From a checkpoint of a small transformer trained on Wikipedia.
Size: width 192, MLP 1536 SwiGLU, vocabulary 1521, 14.2M parameters.
Architecture: RMSNorm before each block, rotary positions, tied embeddings.
Training: a variant of Adam for these matrices, 3793 steps.
Each number is 128 + 24 x the weight over its row's rms, rounded and kept within 0 to 255. Layers, rows and columns count from 0. Numbers have three digits each. The size before them is the row's rms in percent of the matrix's.

# layer 11 attention query, 192x192, rms 0.0981, rows 22-30,53-62, columns 0-95
088:101094157143127130093160133151099160103153156119133169128141136113084139131073137112163130069120160155118115111134159114150130084099139130126126139103109169122104126130152124103151140136177159076103174089133146101118140130092117116138141144128113148152113137133155105100123121116124164138
073:087144102093122136129111118101154127160132097158127107084137150130151110128127141152122140143120140100138103155156115108091115115144117113095135138156149121135074107112084104119125170102114121156131180159153124163056133162197120140086094129170146106118147111137134138126166080097153127080
077:147075123150146122126100122096125128147154151110115140165170128148127147155156134134125067109145149156111106056107112136091081166085103125104167137124117111139107112144125167154114165106116118131152135125104152165174126091117076108171103109111143138119118118118148094151097156110140152186
063:163125142148137146118156112138095150103100125117139168106174118157103160121099081123132136153148119142111130131100140107163153104095131135139119147163125139180161095118113122145170137160148112124057134121119150115146128124084150111142143158119124091138111120130138107156128138155108120114
199:109125158123100138139123146153117118133109116131054110129127113151126106086170163152152168136113093097159159088188142129093112105140137120103151134139174137147144119126174109085133143119130125104152152123145091134152109147138124128116085156134098108187128122132097121161151122159177123088
086:126147139167106119094133141132074097130196115123105125154120151167168133127114136113115093165125094102180150105126127113171093119135140102112136099110135156107110183111111108078107113141093104116183129135120099128105126106153100168077122150089106126161140101143101135156167158134136126136
153:109167140124154142145124134148143127138112103155098144101112104125116137065162116152115152157104095109117148111121136133130125135116149148112121165167123127133143135109096173148105122123142097128130156137133148166150107127144119119116133155146126087168162124113134096142196121138176135114
084:185125140090122103109131091108161114113131113108095132171130089142127101130148122110132142174121120131170128096166147142119106132148076096089144098137166157101087154116148118105119156160111148103143121119127110126140119123137112123139126128117186133163111137112144187189140198133158131112
096:154113118151138141163136119123091146118190120123169153149123155155164152141121139106115084127135121154116108155082098125183101100137159140174152133111135104108077113143088118126114143136161109134142136123133177129125119105137106087147163129146164163123137096093114145101105122125111123158
076:126164127130160132104164144098103157084110151067172157165142079134092154141100101119091131104124072148119137154102146109155083092119142128130126116143083141184148087107092100138163141118105128113088119130104165109141136101100149160169158165107126090140105091155145159153094137140096146158
096:184110125135163162095130137162076118114166172106113174106152117131089165136078127110104128107109116163116084103138117140140115119125112162117150134126128171137164147136121157124125119122163076110107122120118146113125122124074119107110140130156142120153128131108166118145132185143125161161
072:088110128091110129133086045127166119162112103119160108131122149138159119129110135133137129157167121081166125122159164146126073132132127135091112139111135094156045123160130097107120141094112168144128125121150070105151150164185121150136130098185162133114148135146112073152133131149137103084
087:133100145131137127092108160142099123139134137159133170119135111140090139113146116104165130109159148142115125077111148110137131131095109142124098135149107102134116165138163129153130098135166117097120158160111151107135150140102106140134185119163093115167143135124156070134151120133141134102
076:144104119123196167087158137160121135106124144124134154111147102142132164111099116118149168136099104141164128109095142090160147093107122136095108129148139145142142127142128142126158131139173082083074141094117145112149126102096146091161141170113105093123100139120125117177104139171131137102
196:142101156135059092114096133161108097131098145160117140127174128113122097153123108145121114139145177122142128094126132115101153108115099110147125105103138134155106147177159135137159155175094124110156119124103066102138121158093112159129135119143141140168094124120113103151109161145121135124
105:117123152129138136073142108110120104134111127156145141146122138107144132135131133155126150140119110097170122150153134165152134051117159100129095094105134085106101171135149110125098128154161072097143100101148123177147137127123122100087137141152120111161090112119172161146104120169117133152
130:126118112093167146118182150144090141103106108164114103095083120120119112078144115110128157144113122119108127131129182094131112162124163159110098137139099099105140155098163102122099084163112149141087148142153175125122141122147148094111200110123139117126123127163152133108121121148155151136
084:153113060131104115104124145111157098138147167109124140139107106118132153176115126126095149144123176151118126152139160167103153097135112102114185104104114115118146161109122145179139160135090129154124138115101103114096128129103162114152144112123107098144144099144160143147127116152127120103
101:120100131105106108124161121085072110127151114085162126118103154123139106120112107122131126189110137104155149152118136140115183091120136123133099110127116119122103151135107101173135070139151059107089137114146123156123133138147141105123095128183120118122107132109112142082106104100126093128
# layer 11 attention key, 96x192, rms 0.0822, rows 21-30, columns 0-95
107:174117144103136147138182170172135127099117186113146135153124095156126149119117117184095169110110117164110142120134123114160102132097130141097175148167121143143174141113136144116149102172098103118124144115113148136169085146120141120135108163102145099157127141134141112132142118166117141122
112:102096137103139135111138152149128112085099144128136138150153111125133118140112100165133178116124130170138150110143132113121155116115153137116138170177117098155158128142136140133145121159153092106106158090101121099143108120094110089147141167115106139131101130127150106154132106124152123101
078:144115127147072076122133119105152120144182103108141098114105118122131082133164129074129070141145125134094108137140133121121103160161148109144087084080135125133109118132127118159121131134089164128107113142187121158102117141127128151129140128132129139100144130115146164116095110105109098130
088:103118149172143098105154147136092099172115120162104113099111099114113133179100149119138115121075119118127171165142132111126134100134139118128108112172089117133127138119131097067089118139136078148138147087116114168123133103107147163084113112156117139083127120125137115126176138133123165134
065:121117098097137167106176173163126115138099191137105125115167110152143137112137124179107216143110120133167151110095120120153135135167120138088133131152137128133159159116155140151140135151100132099133153130121084115133112129130170144127117154129092132165156106144126143131145115151102115100
103:106108129149114107110117132127152125126120117147094151149194118096146171123129105094134106111123125142118152102066138168138154100135149105120105134108155130128112151176126087113142140111142114116106129143115130154145143132132144130129092150152123099140129114132140136133128162118086160161
093:114114123111138105150107141123146164152119122136097143119109128132141123162126085115097132142147082145121144142141086119063118137146096136159126113146120165135166177151127127108115144116145121120117147093159149135133134104084123138172120141124157098137119161143122150133165112081128122091
086:144163164132093110110130139107140119116127089101140100132147142138119137139131131104114134153121117144171091148190108106122114140169175132089128169128150130113158107140125096119154154135124104144158162144150138132108097139169187117127094142155115142102178124149139154165138090115106066128
073:106147119128162122133135158138147184148104182115156084148161143113136133159105105147179162134108113150121164139117178161170053148129148120119088134156110114182076147126133124115158126072132110146154132140125119145133142132105105146063153111131136146127111142148182110109156118124110122117
092:103124129121137163178155085070151111123129102092125152105120103102129127085087109167132121134101094130126157177172070131148129173153100117115139121089105118151098132113146162120121129106114129126140144136139120134149097137143137088119109133173114129154098151120120094102160105120102141097